Part of a small language model's weights.
Architecture: LayerNorm before each block, tied embeddings.
Training: a variant of Muon for these matrices, 1345M tokens, 5131 steps.
Each number is 128 + 32 x the weight over its row's rms, rounded and kept within 0 to 255. Layers, rows and columns count from 0. The size above them is the row's rms in percent of the matrix's.

# layer 4 attention value, 704x704, rms 0.117, rows 122-127, columns 616-703
size [107 110 102 104 111 105]
[[ 83 118 168 132  98 142 111 102 116 141 136  90 117 150 123 111 103 135 150 113 161  95 105 129 129 128 128  92 116 147  95 195  90 115 138 217 152 178 111 111 166 121 177 124 147  99 157 148 127  94 181 115 119 117  86 139 182 147  91 108 117 168 146 118 160  97 139 146  57 123  47 141 140 119 143 152 101 205 108 118 135 115 136 144 138 120 100 120]
 [103 173 153  93 127 148 177 156 128  68 102  91  87 101 131 128 152 131 154  94 142 182 115 121 114 121 115 127 119 115 137 103 136 150 116 196  83 133 110 168 151 107  86 109 158 119  64 137 153 104 117 106 147 139 125 130 132 165 133  66  81  81 118 179 143 219 140  83 127 133 206 130 110 114 166 147 113 103 115 111 140 151 126 133 107 110 130  90]
 [109 147 166 127 183 165  78 112 151 107 157 158 125 123 109 130 137 171 114 172 145 157 227 157 121 127  92 133 106 121 141  88 136  93 147 150 153 114 164  93 151 188  79 105 152 155 117 171  68 159 141 125 179 100 116 140  93 141 125 132 133  78 178 151  95 197 115 117 104 193 148 133 138  59 150 150  98 136 155 145 140 139 134 201 136 144 169  61]
 [124 140 118 133 129 169  74 143 110  64 103 106 108 101 141 126 175 203 127 124 179 148 209 124  95 176 134 109 108 142 178 104 126 123 110 211 122 137 124 136 161 173  75 161  67  94 101 135 108 114 148 128 182 141 109 100 147 139 112 121 135 120 135 127  83 126 129  84 126 145 193 113 115 138 119 173 141 158 159 177 116  85 138 149 140 112 192 114]
 [150 141 139 115 124 130  97  73 151 134 195 146 157 121  96 135  95 115  89 177 138 184 132 112  70 230  87 142 126 122 162  87 124 126 171  77 125  74 129 119 139 163 116 106  92 119  88 152 102 117 151 128 131 106 135 151 126 120 102 192  95 145  80 102 134 158 122 133  93 102  74 152 114 155 104 127 123 211 107 135 136 136 120 103 159 161  88 179]
 [191 109 129 134 141 143 127 113 114 109 104 190 100 164  60  69 154 114 123  88 135  97 113 118  87 106  87 171  92 127 180 139 101 112 134  43 156 179 106 108  60 156 164 183  86 120 116 118 200 132  80 132  94 181 108 130 144 106 115 144 113 167 133 109 129 185 119 123 130 131  80 136 126 130 106  57 109 115 127 173 126 100 146 149 149 130  74 152]]
# layer 4 attention output (transposed), 704x704, rms 0.232, rows 122-127, columns 616-703
size [ 97  97  99  99 105  95]
[[141 182 155  47 200 117  94  81 114 158  83  90 170 140 115 151 172 109  54 117 141 112 137 147  99 165 140  95 185 171 171 160 105 157 166 130 147 147 122  99 137 100 112 115 126 128 158 105 106 138 115 117 156 107 165 168 120 117  70 158  99 135  59 109 145 194  98 140 184 142 160  65 169  70 114 171 204  42  65 139 133 108 111 187  70 192 161 127]
 [138 173 104 225 145 135 143  72 146 112 130 161 142 156 155 106 108 125 118 184 122 137 163 147 130 173 119 169  79 124 165 164 150 111 109 116 163 180  80 105 130 108  97 166  93 159  86  73 133  82 101 138 149 128 144  87  70  84 111 149 168 167 139 102 109 120  70 138 116 169 139  82 202  76 161 139 123 111 124 131  96 190 250 106 157 133 149 128]
 [102 142 103 110  82 126 200 151 119 151 199  93 105 111  62 136  63 112 161 141 168  97  96 147 175  73 127  59 170 109  76  93 158 130 112 134 118 134 131 104 142 127  87 101 143 156 197 111 155  49 139 118 165 167 163  88 142 147 107 155 139 134 132 127 154  88 118 134 110  92  86 161 158 137 119 114 140  96  58  76 162 111  66 163 106 154  98 146]
 [136 122 140 127 133 116 136 118 152 140 192 105 151 167 174 118 102  83 151 185 111 141 115 101 152 110  98 117 150  91  81 121 136  38  94  94 188 134  88 147 148 104 152 107 111 101 119 132 183 125  98  97 139  89 132  93 123 143 109 135 116 151  94 146 115  74  96 141 159 139 117 216 181 121 126 113 101 123 102 147 129 120 129 181  83 115 155  72]
 [136  85 136 142 104 101 178 197 128 116 118  51 140 204 127  48  94 118 125 100 109 126 138 118 131  94  99 126 140 169 177 188 133 134 123 153 109 103  92  92  80 105 151 160 180 146 105 113 137 156  90 103 116 173  97 135 115 183 159 105 101 159 136 155 136 130  94  84 101 142 133 149 169 140 155 161 101  96 115 144  98 125  65 137  71 149 126  72]
 [134  97 131  54 128  87 143 182 210 128 109 119 125  98 127 115 168 128 161 130  61 112 119 103 125 169 122 129 161  88 161 108 175 131  79 114  90 156 139  57 111  71  98 140 180 112 131 115 141 114  84 125 164 172 204 115  93  99 137  59  96 117 161 106 140 132 177 141 150 104 168 135 105 141 156 138 111 133 114  94 198 120 153 111 165 152 120  99]]
# layer 4 attention query, 704x704, rms 0.142, rows 128-160, columns 616-703
size [ 95  84  97  96  64  91  90  97  86  95  82  92  91  94  86  93  94  90  98  93 102  96  99  90  94  96  95  95  97  85  96  97  86]
[[109 127 107 137 123 126 112 130 116 151 115  76 124 120  95 153 177 167 111 141 130 162 105  89 130 189 146 155 104 149 156 129 154 115 126  50 132 134 119 116 165 146 143  24 179  88 125 121 139 127 118 110 133 128  68  99 139  85 114 137 137 151 187  97  78 102 141 139 145 121 163 110 107  56 143 127  95 191 139 117 128 113 132 155  96  62 117 150]
 [139 159 103 131 148  98 197 141 126 139 149 137 129 119 149 147 135 187 113 140 209 148  69 161 137 129 136 107  81 147 135 104 104 173 123 118 141 112  97  99 159 121 115  64 100  75 133 134 120 176  73  79 159 102 136  91 113 129 166 116 158 125 189  86 143 111 211 106 119 161 118 108 106  67 116 139  83 121 137 111 162 166  83 156  99  99 141 115]
 [135  82 188 119 131 147 113 114 144 104 135 122 121 133  99  85 144 100 141 152  49 164 156 120 107 117 147  50 165 121 185  66  86 128  78  44 104 114 157 122 173 120 128 189 135 109 137 100 130 196 101 172 103 101 131 160 169  82 107 134 117 112 105 141 200 115 180 133 127 122 129 184  87 155 144 169 143 111 113  88  96 149 130  70 136 149 115 101]
 [ 81 204 102 147 148 125 113  54 131 111 138 125 165 101 152 195 106 176 134  28 172 132 162 149 136 160 161 148 135 133 168 164 120 154  92  94 194 101 125  63 177 101 100 124 106 125  98 125 121  78 103 120 153 140 128  82 149 205 109  94 131 128 109 137  83  92  79  92 163 127 158 104 155 103 103  79  97  62  87 107 158 161 173 143 125 146 125 136]
 [174 144 213 139 142  66 121 122 150 102 167 116 144 109 105 142 150 213  78 176 156 152 121 113 147 151 115 132 150 151 156  75 144 170 141 109 104  93  84 112 107 148 127 110 147 196  77 142 169  90 145 125 178 114 116  89 134 194 128  84 115  63 130 103  97 140 132  74 124 128 142 142 142 165 162 134 101 140 116 163  73 165  91 118 141 111 140 121]
 [161 135 134  82  89  72 117 112 163 191  95 130  89  79 123 104 154 125 174 202 103 152 225 157  80 140 130 121  95 135 148 174 149 142 125 106 157 123 108  71 116 137  99 124 122 141 192 139 127 171  95 153 113  49  88 136 107 134 113 124 152 111 144 107  89 125 135 111  87 154 120 129 121 143 134  92 101 134 109 150  99 132 152 157 156 132 145 156]
 [ 74 138 162 197 128 111 127 112 106 170 153 115 171  97  72  88 106 155 139 119 124 136 106 182 103 112 118  91 101 158 103 147  46 129 125 150 148 130  79 121 117 114 131  85 118 108  92 147 172 109 156 153 131 135  65 109 195 144 173 124 170 129  86 119 120  80 125 145 184 167 130 172 140 106 119 115 105 176 125 123 111 149 195 145 132 129  74 132]
 [158 160 132 132 139 112  85 152 124  86 125  94  87 152 169 111 138 139 195  54 115  80 154 112 110 139 137 123  86 119 138 107 177 186 144 142 172 201 139  89 119  98  73 111 125 124 139 168 126 106  99 150 105 117 157 170  79 176 113 112 160 143 141 128  90 111 178 121 162 157 110 102 102 122 136 124 148 123 110 156 142 119 151 114  74 219  28 156]
 [111 126 137 136 197 176 101 134 149 149 115 136 146 178 131 169  80 177  63  81 177 131  83 161  65 120 122  91 158 140 114 178 139 131 153 110  94 115 116 103 119 165 120 117 170  80 160 105 113 112  91  80 105 175 101 146 197 193 195 137 145 104 121 103 114  75 202 165 126 140 129 134 145  90 160 177 121 124 190 137 137 117  56 205 132 141 166  74]
 [119 132 150  96 105 175 104  99 125 124 125 113  78 123  79 149  81  71  92  90 164 134 112 126  90 104  54 118 115 148 124 124 104 151  85 117  93  93  93 146 101 144 145 172 107  58 122 110 160 122 150 150 161 100  86 104 169 154 151 123  87 107 130 160 150 138 120 160 136 104  81 111 107 123  95 120  84 147 126 178 154 148 134 122 109 126 113 113]
 [121 112 122 143 149 122 103 170  84 107 116 193 119 147  86  98 125 127 121 147 118 157 164 153 127 101 146 198 163 151 136  83 157 146  66 188  31 101 214 160 133 100 109 157 110 166 139 163 131 101  73 130 114 141 173 132  62 156 106 109 138 122  93 160 117 175 130  62 104 162  76 201 131 104  93  67 119  90 205 136 139 166 147 150 113 124 140 118]
 [160 112 137 141 147 164 137  85 120  74 114 136 158 115 126 110  99 111 102 193 136  85 152  78 185 123  91 139 170 168  87 142  83 149 129 129 126 112 158 168  56 116  97 124 108 106 129 141 158  91 145  98 158  72  52  90  84 106 101 128  69 132  99 127 112  85 121 119 163 177  95 145 126 186 161 156  56 124 131 127 119 128 113 136 177  85 151 156]
 [168 128 109 177 147 155 166 132 130 102  94 109 126 142  91 146 162 110 148 124  72 135 181 138  95 159  94 160 119  95 135 104 140 159 109 143  85 112 157  87 191 115 150 187 181 182 132 116 130 102  97 135 116 101  98 127 170  76 175 193  39 160  73 125  92 106 144 143 109 137 148 115 163 134 179  82  79 187 130 166 127  77 118 106 158 111 197 153]
 [113 160 170 126 167 153 146  96 105  86 186 102 109 137  95 100  71 143 125 102 116  80 133 141 159 131 121 172 128 123 107 110  98  95 112 119 164 139 131  92 188 104  94 101  97  86 153 132 132 138 150 118 108 160 109  86 151 170 109  99 143 154 114 182 104 127 122  88 125 114 125 128 112  79  90 133 108 138 109 122  89  93  92 114  82 135  83 139]
 [132  76  70 131 136 128 164 101  97 161 150 207 138 146 208 171 114 165 115 183 115 111  68  85  68  92 187 164 140 110 129 172 129 150  92 106 190 124 146  67  85 109 153  90 129 185 162 112 126  71 147 153 115  94 110 118 137 143 165 148 144 103  77 138 105 129 104 128 129 147 157 126 171 137  74 179 173 144  69  94 142 201 121 146 120 145  49 171]
 [ 97  90 138 164 147  83 133 170 150  78 140 101 135  53 123  86 203 101 154 109  50 137 142 100  94 109 196 133 115 107 136 100 125 118  83  61 126 128 103 122 123 153 114  93  93 126 177 114 130 148 174  89 100  89  99 105  93  62 133 119  85 144 129  99 141 109 108 169 169 142 114 148 159  91 113 116 148 181  87 132 112 110 148 173 138 115 151  85]
 [175 189 142 170 106 138 177 102 132  51  98 111  94 122 105 132 155 115 154  80 131  94  92 157 163 152 139 120 158 126 130 120  56  70  51  87  80 160 155  45 120 138 119 170 136 110 114  75 136 117 138 128 140 123 140  54 112 151 122 125  86 107  84 118 168 111 183  87  83 106 125 166 116 134 150 110 123 141  90 149 103 104 135 134 120 125 137 104]
 [ 77 133 102  87  87 116 161 210 104 155 158 161 163 151 176 117 100 128 120  96  93 198 124 102 141 103 109 117 175 212 149 166 160 144  74 130 112  56 118 149  90 102 131 149 117 121 146 181 141 123 125 123 116 163 166 161 158  89 110 147 170 144 123  56 126 110 115 134 131 119 128 162 139 137 116 114  64 169 123 126 168 161 157 120 157 112 124 114]
 [105 105  65 136 114 132 188 149 139 153 110 116 114 123 151 168  50 137  77 112  93  83  81 123 117 109  77  98 121 147  27 133 131 189 162 154 153 135  92 162 142 150 160 186 108 111 124 145 201 107 134 124 155 111 110 146 144 124 179 145 176 127 154 120 132  64 130 131 160 117 168 175 102 115 112 168 124 196 132 128 128 143 104  53 133 134  91 120]
 [ 69 102 152 160  89 116 143 137 113  73 126  97  97  97 171 121 122 162  98 172 142 123 178 157 139  86 196 126 100  74 123  83 135 122 108 129 141 114  88 175 128 141 123 129  14 139 105 141  84 117 145 138 128 143 107 184 125  98  89 138 142 108 133 134  93 137 155 112  93 140 111 143 134  69 119 174 137 155 135 132 106  97 170 131 143  79 167  85]
 [103  94 114 145 128 117 162 180 106  98 129 137  88 145 135 104  89 155 106 109 173  41 138 144 120  97 141  84  91  90 183 161 132  50 104 122 158 142 142  60 124 104 149  71  83 117 164 142 137 137 143 176 219 101 183 160  99 170 150 145 109  94 102 147 102 169 111  92 166 131 142  79 126 195 112 131 193 159 143 114 194 115 192 150  97 142 136 170]
 [203 145 126 185  78 112 118  61  79 123 153 111 129 113 108 116  89 132 205 192  96 129 142 157 192 136 157  75 134 121 184 113 119 134 137  38 144 129 122  91 133 130 141 153 102 150 134 155 146  67 121 139 105 107  50 127 101 149 151 117 119  71 148  23 110 129 115 122 114 120 157  87 145 174  56 168 146 180 108 124 129 127 160 145 139 126 161 107]
 [ 80  87 158 108 114 162 120  80  80 169 163 194 149 137 186 149 113 139 120  97 119 118 139 103 142 144 102 110 148 154 101 164  89  90  46  96  94 183  88 106 195 110 122 115 167 135  95  94 115 118 146  57 104  95 132 148 126  95  70 100 106 183 132  86  72 131 143 147 136 144  95 109  87 119 109  80 148 121 196 125 173 122 147 119 107 133 194 172]
 [105 175  65 116 164 144 114 116  75 188 152 171  81 112 156 140 146 111  78 139 210 118 132 106 113 103 100 135 112 158 124 103 103 120 126 123 154 113  95 178 171 110 136 123 126 126 144 156 139 167 119 117 103 146 110  34 159 157 144 134 111  85 137 124 143 156 146  90 142 139 129 108 137  86 122 111 126 140 123 124 172 174 188  97 135 114 176 130]
 [113  95  98 105 129 147  76 152 103 129  79 140 138  95 149 124  73 161 133 106 155 106 154 175 128  96  94 179 108  87  96 100 208 181  71 140 120 147 179 187 129 163 115 168 151  71 158 122 123 120 161 140  88 139 128 120 105 136 115 128 151 158 150 116 149 112  94  61 137  89 194 105 196 142 132 179  78  95 144  81 128  97 142 115  84 139 115 112]
 [180 142 140 139 111 154 194 149 127 175  93 107 193  99 129 134  71 146 123 152 109 111 149 167 148 139  95 171 112 144  91 140 161  90  75 119 132 170 132 107 112 118 129 135  93  83 145 153 144 123 156 136 164  67 132 166 131 113 135 151 174 153 115 142 114 108 144 137  75  89 140 132 113 122 117 174 120 123  88  95 105 142 149 136  88 117  98 115]
 [119 110 119 188 114 137 206 132 138 114 127 134 157 153 100 149 144 163 105 167 103 169  96 103 119 118 109 166  73  90  58 161 137  93 118 106 114 158  92 154 114 143 134 146  80 129 106 124 147 103 164 100 163 130 128 121 150  98 132 138 155  89 100 109 140 123  96 161 166 130 131 129 151 152 111 159 109 138 158 139 155  78 121  69 160  95 154 166]
 [124  92  79 171 189  94 147 129 150 133 112  97  87 126 104 171 148 137 109  74 112  65 103  79 138  81 126 135 139 166 131 129 118 164 126 141 151  89 110 100 218 160 160 121 136 120 140  93 124 161 195  89 229 135 131 178 163 171 103  91  85 140 101 105 255 138 131  90 138 188 149 152 125 159 145 109  65  69 111 129 112 154  95 115  70  85 128  85]
 [138 171 109 111 134 131 188 133 100 112  74 142 159 124  99 104 173  82 115 163 119 161 104 152 133  94  34 170 146 112 138 123 147 120 119 161  84  87 145 105 190  70 112 146  72 116 117 102 167 136 147 107 113 117 150 117 137 145 179 173 121 136 128 129  87 104 166 131 163 148  82 161 131  63 136  94 133 120 120 103 152 111 162 103 132  73 158 127]
 [117 133 147 122 134 152 133 241  86 159 152 122 175  98  44 126 115  58 135 118 116 138 116  90 102 145  47 112 155  88 191 119  89 242 132 195 175 110 113 177 129 119  96 144 125 172 115 141  80 106 128 152  58 178  94 154 125 141 178 120 122 152 164 102 110 107 129 148 124 149 133 112  98 123 182 129 100 138 150 180 158  91 123 120 155 130 169 152]
 [130  84  89 146  89 106 116  65  94 110 145 124 153 117 150 147 155 212  95 151 150 127 119 122 101 106 117 138  94 150 176 155 107 104 193 144 151 156  99 100 185 129  94 151  71 116 103 119 129 175 137  77  91 114 109 121 144  89 104 131 139 140 115 161 141 169 180 130 110 207  98 142 132 115 100  93 187 147 140  99 102 164 107 180 157  96 125 116]
 [ 93 166 162 173 170 105 160  91 123 142 151 115  88 113 102 102 147  92  92 125 113 117  80 165  74 132 168  77 163 164  80 145 141  87 130 112 152 114 150 157 184 124 186  70 110 153 142 140 163 146  63  82 135  82 123 147 137 113 126 133 171 101 150 169 119 123 158 119 121 132 129 131  87 108 131 116 174 124 104 185 173 178 100 178  75 126 112  90]
 [133  95  99 113 140 140  72 209 117  86  98 159 148 120 121  97 110 112 128 122 162 126 151 120 154 142 130 115 205 172 104 157 174 136  69 107 127 152 166 133  89 130 108  42 133 140  76 144 135 230 124 150 135 155 216 126 144 185 120  92  97 139 127 116  96  97 142 164  96 138 122 121 141 139 174  85 150 164  77 113 157 152 125 118  55 177 144  96]]
# layer 4 attention key, 704x704, rms 0.14, rows 128-160, columns 616-703
size [ 99 102 106  92 113  93  95  98  99  94 102  98  95  97  74 106  89 103 101  88  93  81 100  94 104  97  94  99 102  99  97 100 106]
[[126  98 127 136  95 144 129  97 112  55 131  99 170 198 154  86 154 195 131 194 110 138 124 115  91  64 141 161 128 120 112 106 104 116 141  91  94  86 108 103 128 107 142 133 146 106  63 119 105 151 153 186 119 164 130  82  98 129 173 171 120  82 139 157  79 146 148 155 142 134 144 134 126 101 100 142  90 144  97 155 142  73 128 135 136 119 116  87]
 [ 91 121  95 131 131 171 139 153 128 112  83 137 101 103 118 154 207 152 106 113 153 108 120 157 142 139 136 176 124 153 125 180 101 138 153 124 158 113 122  94  63 138  84 101 113 122 118 129 158 154 139 136  74  71 136 130 151  72 103 153 103 130 162 129  98 153 154 156 139  85  95 164  90 119 126 119 117 151 130 142 111 151  70 131  90  77 142 106]
 [109 151 139 133 138 126 132 107 122  76  76 125  98 134 136 153 131  82 166 152  87 126 145 134 146 121 162  51 101 159 161 161 132 148  30  99 194 108 136 126 151 101 104 161 150 137 178 107 185 165 132 121 124 140 116 130 106 105  60 127 134 159  82 161 168 112 192 104 151 154 173 166  16 121  92 128 107  98 119 142  68  97  69 124 126 144  97 144]
 [102 201 147 116 135 114 163  96 157  93 128 221 134  93 156 150 114  98 115 127 168 141 125 130 114 130 147 120 120 153 141 164 129 116  97 118 146 140 164 126 142 167 112 171 159 138 102 122 108 107 162 120 118  85 134 143 103 154 129 103 135  74 146 175 161 152 121 168 138 133 132 169  95 116 152 132 147 133 143  69 130  99 179 114 149 184  96 124]
 [109 138 148 106 141 145  79  85 134 154 112  95 154 155 114 126 124 194 123 149 113 121 142 100 121 113 180 125  83 126 136 135 120 149  60 149  94 155 121  92  68 142 150 181 122 137 109 208 121 103 128 137 142 134 147 183 143 151 107 144 108  47 126 121 143 143 129 130  97 106 132 106 133 167 142 157 132 148 167 119  56  91  69 110  97 121 159 101]
 [115 112 159  99 134 127 119 103 159 155 162 153 171 179 193 103 152 148 144 153 109 131 187 142 105 108 122 111 152 146 109 155 200 146 147  99 104 130  59 103 139 147 122 150 107 108 149 193 159 160 106 159 128 152 203 172 101 136  56 131 108 173 142 129  32 112  80 113 108 139 119 162 128 126  99 149 141 106  89 165 146 125 101 104 160 121 129 174]
 [126 135 141 156 131 154 130 136  83 139 115 143 173 111  22 138 126 144 152  81  88 146  83 146 134 143  69 119 184  98 120 172   0 112 125 126 124 110 120  95 116 121 139 101 151 151 137 172 137  94 159  88  88 130  97  93 128 152 112 131  93 123  97  64  86 159 117 108 139 174  84 165 118 148 175 177  67 104 144  97  89 151 250  98 117 107 128 143]
 [120 116  95 196 101  96 149 112  74 109  90 115  78 125 142 117 138 107 191  95 180 128 136 105 129 117  83 137  88 129 128 194 141 161 104  86  94 158  92  92  95 138 120 109 131 134  93 181 149 132 121  99 101 149 153 104 109 133  76  94 136 127 111 155 144  99  72 106 116  74 125 136  93 113 155 137 150 141 157  96 105 123 141  95  53 131 103 163]
 [118 119 117 126 174 112  88 106 171 137 124  96 130 152  69  85 131 120  90  85 160 143  56 109 153 104 120 147 152 132  92  71 114 141 159 102 136  94 119 131 118 116 139 156 168 127 115  75 151 123 119 103 134 146   5 157 138 104 169 166 138 108  73 106 133 127 159 127 151  79  79 115 144 103 134 179  77 154 143  94 166 111  65 168 134 128 127 114]
 [153  88  82 103 137 159 123  91 136  98 134 127 152 135 122 163 127 110 115 144 129 168 101 173  73 108 105 126  94 100 115 177  87  94  99 125 181 123 145  98  87 149 147 117 113 122 133  66 126 109 134 111 157  59  55 102 148 109 191 128 122  78 121 126  88 150  79 152 110  84 113 132 110 125 131 120 101 170 131 142 155 148 135  77 163 161 109 125]
 [154  89 129 136 111 136 127 139 109 159 173 109 154 113  80 111  68 149 142 129  54 145 135 154  84 122 142 174 159 129 121 173 127 127  81 146 128 117 174 107 106  92 101 138 144 130 129 119 146  64 177 135  97  99 113 134 172 127 129 116 150 139 126 168 162 135 120 147 113 158 159 166 116 135 167  87 184 104 103 108 189 145 123 148  61  96 192 100]
 [192  96 143 157 211 142 120 146  68  86 148 105  75 109 124 176 127  81 163 167 158  89 135 125 126 126 125 200 168  75  99 207 106 127 149 111 131 157 144 123  91 121 150 115  82 115 139 128 117  86 133 115 148 123  89  92 148 115 168 121  86 149 150 110 121 138 125  84 110  75 109 134 185 151 178  95  42 116 114  77 141 156  93  95 193 143 132 119]
 [142 153  95 167 132 103 165  62 130 123 141 162 165  88  86 163 158 185  81  99 108 156 115 149 106 135  92 118 135 117 109 128 172 121  92 106 147 179 114  92  90  85 170 120  95 135  69 130 114 101 157 147 128 161  74 147 133  96 123 124 117  62 147 104 145  77 102 136 152 132 103 117 157 142 110 160  68 133 141 129 100  91  64 144 144 154 121 123]
 [173 171 133 121 174 161 137 160  76 147 184 124  97 148 130 125 139 125 169  58  47 153 139 142 128 110 187 151 177 129 104 135  50 112  61 145 176 107 155  75 111 142 133 108 141 105 109 117 107  65 138  91 135 152 141 141 110 171 118 101 141 134  90 185 153 109 112 130 130 131 143 180 133 138 121 116 134 136  73 133 134 119 160 191 103 141  46 133]
 [130  92 157 115  31 174 132 125 112  89 139  62  69 165 126 143 140  95  76 174 105 121 102 149 115 119 161 158 129 135 118  96 127 132 133 112 192 110 127  56 125 142 154 109 125 128 150 168  81 157 131 161 114  88 125 108 110 169  96 121 136 136 148 219 114 156 115 132 132 134 162 151 164 144 116 114 158 114 103 102 168 129 157  92 133 100 136 146]
 [ 73 126 124 153 146 134 110 155 142 107 139 191 129 103 105 151 136 197 148  52  86 196 175  90 128 151 160  80 149 134 129 144 147 123 104 111 164 129 120 122 124 132 128 174 180  60 184 147 141 170 148 100 130 154 182 131  80 132  97 120 161 175 143  89 135 161 125 115 144 123 169 192 114 130  68 149 151 139 151 149 128 113 132 215 143 150  70 129]
 [126 149 124 155  61  55 126 105 102  43 116 137 146 152  98 116 114 133 121 145 116  92 129 131 102 156 148 119 115 126 162  96  56 152 135 145  79 140 108 149  91 159 143 122  89 148 108  98  83 122 165  97 116 118 132 148 130 155 161 118 138  90 101 189 150 141 170 112 143 176 150 224 117 114 126 149  86  99 100 153 173 122 112 110 143  71 155 126]
 [157 110 127  96  64 136 160 179  79 146 186 119 178 133 174 127 145 137 172  88 151 106 142 109 146 123 120 143 122 132 145 126 132 111 139 138 161  66  70 147  93 152 134 109 144 147 126 131 138 157 153 190 111 138 151 120 140 177  92 177 123 115 127 112  53 118 128 105 129 121 112 135 203 126 122 162 104 113 107 128 122 113 174 182 119 128 133 137]
 [100 132 127 130 126  74  86 155 112 123 173 146  69  84 123 162 123 106 141 129 101  89 120 116 160 144  81  64 128 132 157  82 186 107 122 115 138 118  94 149  77 140 121 150 146 121 145 116  55 118 176 146  96 159 145 162 151 158 123 144 143 133 182 109 136 109 140 119 100 119 178 150 100 136 104 129 114 144 125 105 156 185  94 132  89 120  90 142]
 [135 146 109 153 116 165 140 149 117  78 135  67 132 101 198 150 113 132 100 153 183 153 148 147 133 171 131 188 143 134 153 135 147 126 134 112 154 155 105 131 183 182 145  75 115 166 146 130 171 143 193 145 138 151 118 128 125  80  98 102 142  94 102  71 189 108 145 184  94  72  63 111 174 121 146 125 183 163 133 108 127 132 194 109 122 138 129 159]
 [148 103 130 175 158 168 121 167  70 111 142  87 157 170 162  98 125 105 138 136 191 128  96 124 136 166 162 190  94 145 157  75 105 134 132 125 127 144 146  89 130 164 124 122 114  98 145 136 115 145  97 135 125 129 148 146 153 141 128 126 155  95  89 178 133 156  86 134 146 122  58  75 187 135  55 139 154 140 105  83 176 145 161 167  64 141  92  89]
 [151 125 129 198 121 162 143 153  71 146 121 126 160  98 135  68 115 134 157 197 216 101  90 169  99 118  69 130 181 131 200  70 177 117 184 125 134 163  89 130 170 117 111 109 121 127 119 160 158  75 129 158 154 102  63  86 124 211 168 127 112  92 132  90 128 128  96 130 134 135  96  95 118 159  93 178 136 102 154 135 164 135 159 158 194 142 119 117]
 [126  78 108 149 117 124 105  37  99 152 142 120 128 140 103 126 171 165  86 134 125 140  98 100 109 123  90  80 101 130  98 166 166 110 115 135  88  81 121 112 157 138 106  87 127 138  91 105 148 190   0 118 121  62 122 124 123 109 107 122 129 104 109  34 125 115 133 116 121 101  97 104  59 138 126 143 100 121 166  87 137 119 200  76  94 161 163 118]
 [138  98 115 167 147 176 162 125 136 173 136 116  92 143 150 143 121 216 141 150 164 131 121 120 154 126 105 154 117 138  74 175 155 103 150 116 145 141 104 161 167 123 124 146 124 149 171 103 141 159  93 115  56 137  91 146  75 120 172 109 142 117 159 150 147 168 138 154 107 117 121  85 161 125 167 135 134 138 107 178 184 126 149 156 107 128 128 134]
 [116  95 108 117 166 129  73 119 133  80  86  86  85 133 110  87 170 175 152  71 159 109 140 197  82 135 164 122 139 154 176  97 158 107 123 108 131 106 160 126 113 120 127 118 157 134 159 147 183 127 124 147 179 148 182  99  92 115 120 160 107 103 101  57 177 154 130 171 137  89  87 140 143 178 130 109  42 126 161 112  55 104 145 103 130 172 187 137]
 [138 133 107 153 129 137 158 163  99 148  88 101 106  92 171 127 104 133 126 119 127 114 158 159 100 134  86 109 102 110 140 150 116 105 124 135 120 158 106 109 127 107 127 111 103 129 103 124 125 108 131 151 133 114 133 147 157 133 129 166 161 128 155 106  28 126 151 133 125 151 123 115  56 112 114 128  62 146 125 128 114 130 173 184  94 133 132 122]
 [163 156 148 196 116 153  78  84 127 132 208 138 128 116 171 173  90 120 105 119 129 161 110  64 145 154 107  89 104 128  98  92 141 121  77 131  76 135 118 112 123 121 103  83 111 132 144 179 108  99 165 113 105 155 131  65 129  27 155 152 114 115 112 148 143 103  88 111 111 104 134  90 174 203 109 125  26 179 127 112  80  98 154  86 182 128 130 106]
 [ 72 103 137 134 178  74 101 134 142  95 117 168 135 175 175 124 116 166 124 118 157  92  99  89 167 166  67 138 106 151 152  92  99 110 157  83 120  94 115  89 146 167  96  91 138 103 147 114 151 171 134 102 154 134 152 151 103 150  62  77 146 132 127 139 208 134 171 127 121 154 172 113 121  90 153 132  65 113 114 148 117 231  85 116  99 149 160 136]
 [105 164 149 128 139  97 133 177 151 118 133  97  78 155  88 172 114 136  99 157 146 167  59 173 151 169  52 173 155  94 116  95  64  95 131  81  72 136 107 114 118 117 129 171 111 118 145 123 135 193 127 136 151 123 180  96  85 131 129 143 132  73 100  95 124 115 126 169 100 166 116 133 189 144 101 148  74 160  96 126 175 134 104 121 117 124 150 138]
 [ 96 173 123 153 172 151  88 201 149 127 102 134 105 141 139 109 185  96 136 147 136 108 116 137 165 140  79 124 176 165 130  92 104 149 112 113 173 124 111 187 125 169 117 184 125 132  91 187  95 118 121 148 139 152  97  87 118 142 126 143 115 228  96  81  66 163 122 153 139 117 103 135 122 135 133 137  84 118 123 147 133 141 141  93  85 109 120 145]
 [131  98 126 147 132  82 107 125  81 108 113 150 212 112 126 167 178 117  91 131 139 139 178  85 135 134 110 171 112 137 129 130 117 145 145 107 151 148 143 166  86  88 110  88  99 104 103 154 156 191 101 130 111 134  99 120 150 119 152 116 123 148 129 119 185 112 144 156 139 138  59 185 154 123 103 126 153 178  99  88  93 101 100 164 165 171 128 119]
 [110 106 139 216 131 160 123 163 130 155  81 120 137 123 111 125 161 109 138 186 157 143 131 177 103 160  82 104 158 166 143 107  91  90 122 115 135 179 110 149 145 157 118 113 181 116 102 146 152 136 101 123 127 143 106 139 100 118 226  53 157 122 162 132 144  84 166 140  99 144 134 146 141 116 121 116 130 159 162  85 126 168 108 159  58 131 158 104]
 [ 93  46 116 139 124 150 134 193 122 143  93 109 105 147 133 128 113 128 104 132 125 118 129 136 169 112  73 121 112 143 145 114 125 118 128 159  94 155 150  83  90  99 112 140 148 147 174 131 142 153  66  83 153 130 172  77 140 156  95 122 147 150 139  66 192 134 123 126 163 101 131 149 127 138 151  91 113 117 184 136 214 156 167 143  85 145 146 115]]